From a checkpoint of a small transformer trained on Wikipedia: 3.72M parameters, rotary positions.
Each number is 500 + 50 x the weight over its row's rms, rounded and kept within 0 to 999. Layers, rows and columns count from 0. Numbers have three digits each. The size before them is the row's rms in percent of the matrix's.

# layer 5 MLP up, 512x128, rms 0.293, rows 410-511, columns 0-31
115:515404487434519466516545453445539539491524422492632533479500549464450573464497464484449465578562
097:463439559518426450439456520440505449444516617533413473491494495522507608467484485459543550587519
093:499615467522554483508457482486388524508396529535491487598445471482515467467491473535497502517505
109:491498505488464519489521452489547510563445545513581451540541527479434502446492465539528473456644
095:542531490465545480510427503567434466523465540576345440532445494485534467513514456436532518433622
107:511532548484617449491431456496527436531482481538458510537375484527540544372479532521464486556562
100:595512551488555511531395467577403474423598506424580498572533425511461441454470451507435401477470
095:476461450490522447485492516467539494587483416449465491524580515497522381517420472561478570388486
120:493533525547502505507406494544480549536539467576534406519480493531590543539533478497560513528495
097:459550472525445472526524491545511523510469584602467521485454496524429487474487468540375475414491
091:492519544506545455540469526454575471491478531539530567533586524474512479426571516372501520461400
090:472447476443447499499468521440388476471528462507521461604537561446520575476566527523550475508572
104:559461476513468452579554499570535581418519472462464500448508415408475620489507483520515493509473
112:504460582426430503583577576541457496521502460449562557438439571534517447474500472506551607512548
089:500426472474538491593514508448460505592563455485549491533492450525509388407527524500555466508592
101:484489407555507425417442502546500487441485500513503482503407527455441522424535524490523470445479
107:479513493497518483516467548557475435497507566600575532557468516492446483475477531562530490511574
103:582507461499486498478552492531493555478559428486447370479487534591524480454469533519550483539555
090:475470501518416451489400553456508486446490518518598446558534451443512519549565478578501525446500
112:495463556531481514534422539543573560581515573516521481576541441418479504515505487465497536526628
093:562483458483445469482530485528448532584527398565532477485541525529427505525421550495468543481460
084:557506539493493523514474538531373565534526381536477493567531466585534513497405480566448466511490
098:491507525456530522561482565479512594554419502562507458522481512435508501546547570392566462461501
089:519550563508575445570476519487571481510488499511549511524621468473425500445559480397539528523527
099:528511535556493415534493445446536605425482529534520442475516533522431464550403551583530461486571
091:415463538469388467387487483600478482381567453515564507570494510503449475535546448535531514471477
102:554481502449481513534583514460411462479557449489469512577470493411495529504595507568512518485561
085:485441657475497453552500576498495544474451455533408583518461469487492470461563517566525498514530
102:476543513540496429479438396567573457499404494503618476505552403472494426554508479536470498557505
090:539430515465503543413421485573516509539533484545464539483585511497450531559549503510533589465486
104:425621525492518471514482515545515443504485439513466478495537428446565517502498535463453468487498
096:487480474472609377394585512510493481567499457442526534541554560561484485422511559522505652501453
092:531462567525486507452418529485532567546525406525487408591442487454567496524498524556419564459419
114:459411411601486460510484557507566530506557471451549554562509544561525585471519468525503561484471
121:376550470409473459517548530454379467476544530506510464537490464532481529422554499506473516479521
084:540465553482453522490539489501508487482484492423554500528556435425547497477526452478450460561610
089:484441498424494502597549526403469430462539533493475512562503501475455468498524462474490506568567
097:524464572532455471452485494455496509497513530483457520515534536457490548500352421476453602508515
102:490466530493501531578531426383598382494523499454544511525461466508491542404464484444517471484426
099:486637507424550498497465513437481535497469462561503514513447379510557499461472540536567517485567
100:542453544502520513450535462460569500434475500579481588488515418546452479430530460434509483467459
091:415467548459522474507543529490488638455554443502447518385468520541465539472500466452491466569543
115:524499617471511527424414476555554526485586465476523487488513498433494540581572484562528415454500
098:483421476495486508507464489584509486536519464576469420497448475474497482477469427508583554450511
076:566540555518475479435461548498456485441438517608457590461564490534544503472500512466520463427480
090:484488497469504529524577428509490477441541465529448362468581547489551483462502454599541517531485
098:527510485464532428402487503631385520514572541447506481522508402463535526488549525534555471453543
082:465527493539494495550533585472479438492440610445532472509523523578390474445613468537552490429397
098:487456486452453493556538545530468550521481564543447459432536550531398574474557449518349563520532
096:569534480405519507492509440541550472479612539600502480443526525489562485486590495516414544515440
101:528507435392510502536557504516457502534559430450483536489499533452593483547524546512588532480481
096:524543428448571484469488489463455621499457460513503532469515524447513526487663474528491530482520
092:540400489503448447519522598510497543464452456562421510613567498542552540425457483477518501490478
096:504489526496471508496588490447526450417432477451546526463482422502518598514503519527393564412541
119:424437584417546453460520593464483554527456570535428541439556451466459427480564444580467478441418
087:598546569463458488534514605446515549444503392473437416464449435514448484549457492532455518499495
096:515562507387479464522546492422541500540482454492503433546441469477561440534558496533456435400508
085:474515501486458411480521486507464592543449429427545439531526506463496588521451495491478428520472
102:443517441513530474572503550440567422537500554556540479518575501488437516500528459547546510502514
101:561527529541499469493614458507387437586494437434486514439480470509543511550497490540569508387429
107:498516459537478421511481512536558400526495518548597518553499512480473456502443463534522572516525
095:539495538529477469520498517551464569511492475542508515507448482523584478601556497548568523513490
094:427578516485425476428554505438485445514478524417405506562513512521442486490477484400559565513500
104:465444576561497532504462475565537519436486484503490525534555510563434421502527483493567499576532
100:485509514539443487508472462446443476511521427569437558508455515498586503491559467484469448398459
097:491434487521534466530572544410476553550554600492530503476453464525455405432613544421490554411526
075:542482503458575513507531396471476540430431599558555518515432496501437532435578488387515488526575
116:502604562430555433468508523531527588500475517500561569498472450488497541441550587452550491477502
087:408544505467528514450499470587496432458518380487510532438483508545413487442532405522491541484474
086:525442506430495483502502519464502509466452446545459507555462452550471526422424501530563500508596
102:358534495469426504583509412454529465548373572519479548491457454449453411469511468577538459467497
107:470461505520492498465481520432537605542444521568525553576553384570435434478560547466496454491494
096:553468545465521477440452449528520550459534548548607468463457439435588562559513499521544560624534
089:471456538422493442573577550509482501520523543576528558531452541543548507447477504482483546473443
093:516399426560515491518552514487413496531550516481446505543513420518541445555541468594466439530618
087:548495465546548437484589519482433409477463433505487493468458485464441531451493468507515474531427
094:465476479457483484600466506580451530488516469489429447477524434539550466473499474443530522542565
112:586467554479390433540496536526487491534433599469469412494489564447523435501527418473558499542543
103:455504518552535510598572528525506462600495464494544448516612450461577467435463474426595502421531
097:570406524431473531490467426523484517539419469494528515524544553538530501459499391419516559489516
087:511408615454490496464566512473566455505510554578560497467481398517441434424557502489487499516538
100:500526384516472551532472520510504526518556600552591498420439548445524513470535471475572578460480
099:496404578539458515450406492466489503431517475559529484516469462511566528452597376556540381485516
092:517527503501542464531481516492463532477568528452498459457554505550501555470526533543543466523495
103:586484541446458479404413446467464531353442508511520474480554436521484495492508576488476476546471
101:469544525572394519477484492529469475546484571478488475509480524521512506584564493532532635586441
095:489462526452368448481398432490497378545568506478497548501468557425581513510594377499541504491540
108:504451554395448511470453530486524575496538531582476550433574469592518440575506535549470458458539
090:441492429524484486581490484529508451533539557521555513451412441530599571435516437499456388493542
104:503448621486490530447480473572484479574387445550483518514525541566484498487580475492569510515504
079:418413511544579488486417529563532490581514452523496526406576464442467524412508489565544502551503
089:563528499488493442475455451590428580390519512573529494557524535573447555490488505554524519560439
101:567595500551524469516471429482490497441449454520406495524451570380551483632441432557457582471479
105:557514452474479561499457448561472459506560531568559523505511376480503561520477464512482466498499
130:538460513419497407449456531458530525533480489464601492439630480452521575587597473449415575479460
083:458494538495507516516596469504555462530521545420604504502501504546483496531456474473502513488346
101:501583543471537484515502574536475486438506535543500529437520484584463543551523473531559556523517
096:579519508565516548495605457520547471499512438487410494536452609506492544507487394536482427512418
104:552445486487495496507421556481553543492502480544488432470449576518460377510450454453461569437409
094:547443476440483473496492568519584470470484554518446489564544536467478477548542515496451600522497
099:487565474547474484455450512523449534427470530486574506455429474556556525553613401521482572548500
112:538465461420516491510573555506498564473538518563404558520596453563429445527487484528496572464505
# layer 5 MLP down (transposed), 512x128, rms 0.0729, rows 410-511, columns 0-31
112:488564460464526525386506505509553576512558562414509553516459565556436542609543444542596543469437
099:483532493546483517378416411456443597561432574452380556532478466519540472474362554488501479403590
106:664534547500414492474532443440456550536475502489469439531520440426496428497542533432447533517519
090:393493407437464507391480517466550478541506490499572467499518487430561545451523391486518456464587
102:514437607550423379508521525551459522467561479486476502526515590474505532457506444446434571442484
113:539533483529518495460518422579490565484440447372528477517519559446534537451590635396448529525462
099:477514528443488480480442536507424389495451497466454512540526449549479542464526568469485493561445
094:485526469484494505517458457556477512551502462464499499432477508515523388570486430392559487528527
121:430457438509472548458488486474552539549538451525523576508414530575543557472507472472488481525543
094:481551545539532505538490497586478512437525576481508503539565507457533446408460540533477449508537
089:518452617508520485450541561572568529421485539498454472523506498625474534483523552536461561551374
091:529416508551505607438536472471533482593479504412530473490574464445445491484545526502527619559498
090:585527391428497444503534478440520479530493512414540502462556477424437534483578452457475487518538
089:482618419500463537523557462491439428556493395568628482386457501589502404508447540478505476543507
100:526545466521497539461506459432479522447386564574479485548456501392538453482434472471448482524510
089:467549468578465524528490442461531446470513514477594486527445426526418519468543531513571441488506
099:582582478480522514447414419542566378478474491476548465550548501552528456442377515569532538435446
093:544496486448473479478637513454495461454579528430486430445415553501562455510436491565532462498466
152:482474532506514486447453508446549409466516500476518600527540556508585508460517494509429465451489
119:436519450593474562504423475597522531556554528482476576513411531502531626530529536521469474512423
127:614595493538458527535463538485494588517501487533559513502443492550577442535397496506468449601470
088:516444526625518451524501493520559479542521454558460368494481523452507509381512510495494489509489
095:470441442605489551439496524453566554512509560482514457491499466529463567501575485517525433442457
090:413577543509444455520490533534486572450540517476431426478518533548560467490523565558474479495501
106:517418512493445430408509573611535509522459483454585552449525506567454401492512587471506477571411
091:492504510492469401545555577449420522531467537440511537502512502527523456544455419487541500455500
095:495526591438480535516445352531518460480487549433463555496382476509518562504471561617477537490551
089:486506477512482426545447508504489575496553535566510480439397580497515606551443486465439491516421
115:566506495413554564488504438485505445404490531499479528492521478388562458419558578574545529501561
088:466518430570540415538504486451540513457546424506368490456490482530475556496524547448440473503533
105:519465459470547605421494557506483484528503555534456505525445497499461461643432442448496429469410
095:462511540462488533443377469465547460478506431522529439539425499583483436527460525541441490477501
085:489431423501521517495529503428495495423542441480478458492490464552471474527454546528391531375493
099:454552490463486500454552412415522406619528457373487483459633490527443610490469436503539491489496
106:442503486539393457469572513554535496505463528545451552485470455545514522490491484561527485513487
090:565503420469517588477416499505444452445447508497489527470495418486542485477533548445488482450533
087:481450483532507510556569507484573495491474465396441495494496515556456439587541452556423511480521
099:545587522473619464528415527495491517501555461427592498482526476523510493456458494423485493425543
108:490506468502491528397492444557471388541499495529543465515450472543521553480486455471538457487420
099:415439487526496460469494489477485559527400452520491562471436556586478469497515546468578477470523
107:474511479482497531433488530367507493526534587471424560440447461486545578514530532534527499500513
089:443465423453528515592460563454530555477548419484501496537489493436500599516476502484477424487464
108:441436519528460576514541520477551512437460479458413468467503454429474481521412428521531533416509
107:547507493512531456461455562394500508467535390553478514454436562557487528575507499453555543530539
080:438543482618536590531430452529464458484483521487455576480513498505461442575511455478595524541530
111:458476448493491529561530462500542475456563504471480561471607507433564502553500409536529534498503
104:535466522582502549495437461425506448551593513576416501507505468496427527548482480477510406484471
083:488516476534484467557545512534474502547456514468468476503533575511421446489530452419583516487472
099:440540421425538454526501510554470504376604432511566527506445548466488503579454533595490365440568
093:476484420438462424480531467536454563485437515506507510503530481525479556640534515387471637512555
096:515486551355462509515453524464436499431517539519538474580406504501507545569525469544422567507481
108:534607621524501435485483566539567495524530457454507579500518452587543543586494508577470514421457
093:505451497499530517535410429547539412560455486515498457468606497482557533429479450498455502442531
111:455482459538513511495414488478484499625497579372456619524509413451529561500516460438535474537485
175:543507517501556557449497537460468485559544544523459560474599514430519591450566556596561489516453
089:533519504476475590503501532514509529361445581471464470513418512517453541454487450572570438506510
098:571521472505463508448508584453461485479505447570525562505480493583461423509395575528497344463434
105:484364499566531573520564588398443444495537480457548542450535556509553506483398475442405442433492
098:493512512428486504507448444558504334509544437548513535471493487538526573454471470545455504481465
101:481610539526579546536513524466522486519557466432488523448538537440501505497502581586501373486513
099:421472390507507527451570435520487525496436559525518532407551548527589504493473538448541456464391
099:605537560488409526546478456519542519584505517531476564480473491452476457605512468428435545600506
094:526517551566525511487574473523523455517521539444505574559476412555514489530423499493550562470438
102:512518501566611556432465511614548452591527495529580524439528567599480438499483571438386514508452
099:455429482561532463515516432460556488497478483526620545540492480444455537527531449368528551502555
095:544526492541518646473462453473447501523503501625558659514398514478515433472508523488536451529510
083:557452539462445456461584539502463570556587576514478448500496542498507457468588441577428458544439
109:388511551514459481453515409502559453422472561492409526462468548572535528531525412583464527526606
099:497518589504547518459582545423542514421542568475486532486486545469380515561456538546529545429478
080:592498542453492473505526443565547435593506490431499578577469505596431387571455535527543567449445
095:474482525495549499580578582548418556500529456527467524471551503436533531467453465480538547512549
103:371483557553489447468456417469491512528564489450439567556416510455492545513521587485498398523484
091:462498440581438562539368497477535502492532524509546524541415459503543465565520452470480596556515
097:566506507476482462506476502447556548495510424478425544554552585437420525474475480429457502529499
083:487586362463486484447565450489412447525507518573413534470511496496490439495515478547493519485433
088:478490507495466375510550485486595488478552527407444466509511547553601508508439438433431514505433
091:548497501534603529420466470519492588398507453510513503524430547488457538443489544563579532468505
111:476485503539426553425488427523532504425527513536503531466442481483473443442446498521566469539495
106:453480605517594552569486558572507417462572471536534597569472482503466549429452500500552476478579
091:513510548564528514482596490500584386504557429460537544548474509511434469576439475417533523565581
091:445517471582524584429474543579494548521514363427538547498483470536563460571515572393452557528492
091:553497393445492506558528444495582530560526570492483463457436512616504476558528446434557503416481
095:496506498588498462439465516521478509435567435544525479507395518528416435459457597485485503555447
089:598526618476467446553480504548397586487495554518476479546539466456429552478569568486588460449491
110:454467446521502512392551511508448542499464450533529490480520491466473454566468495486498478534517
092:482445536469461509585528526540477549482476549502453438522464451444516458487515581454521584593535
096:491553563493523545545429469478461482522511544451524436552486473462483493527503472483499457428438
109:498493479536532485448403478558498455441549434480567566496545556440435496356512573483474443489498
086:544488641463456453485486495398438484462428522494441526471597548494503515523511458456558458519569
100:491557486569610580559461500510496564497524507494378506498484504620505502551511637512468507448452
076:516503521469471414542441548509452425504499418538519370490485498615508555448499474494503481522522
104:512490504465505446482507586475466489442537497494465499452543420533495451493408465461471444491476
096:567502547461430477512530476483576520525478509448375467441519523481549568514466467552590524520451
092:426482636514475437508440503419510500533431517465481456499594467550463528470554469466456480504465
132:509452511371450471385398484427497385470464519492599427451513516469447445472576540591533481470481
090:456453582578488542518554578512548487594530494447428506392528500489563516487469570481427440468483
125:569474458534516447413456475481469521463445410466488527564488445609553513499527502416446578483507
097:537566557559508527516558484498509416482602429504553527577547497494550452540438492547500467454429
097:486429443492466503497559546496601413514416549434567441527523484522568471548522509550504528486544
081:505466436498567537507440537551461554507514455613556503557503491423482624544531536499451501469560
090:535525459525474545486472513545512458548352476510555518488527476544554488513437473495495458496483
114:524478429562405487513488611514502515567462377519510588539532401540543482571474559373461497586498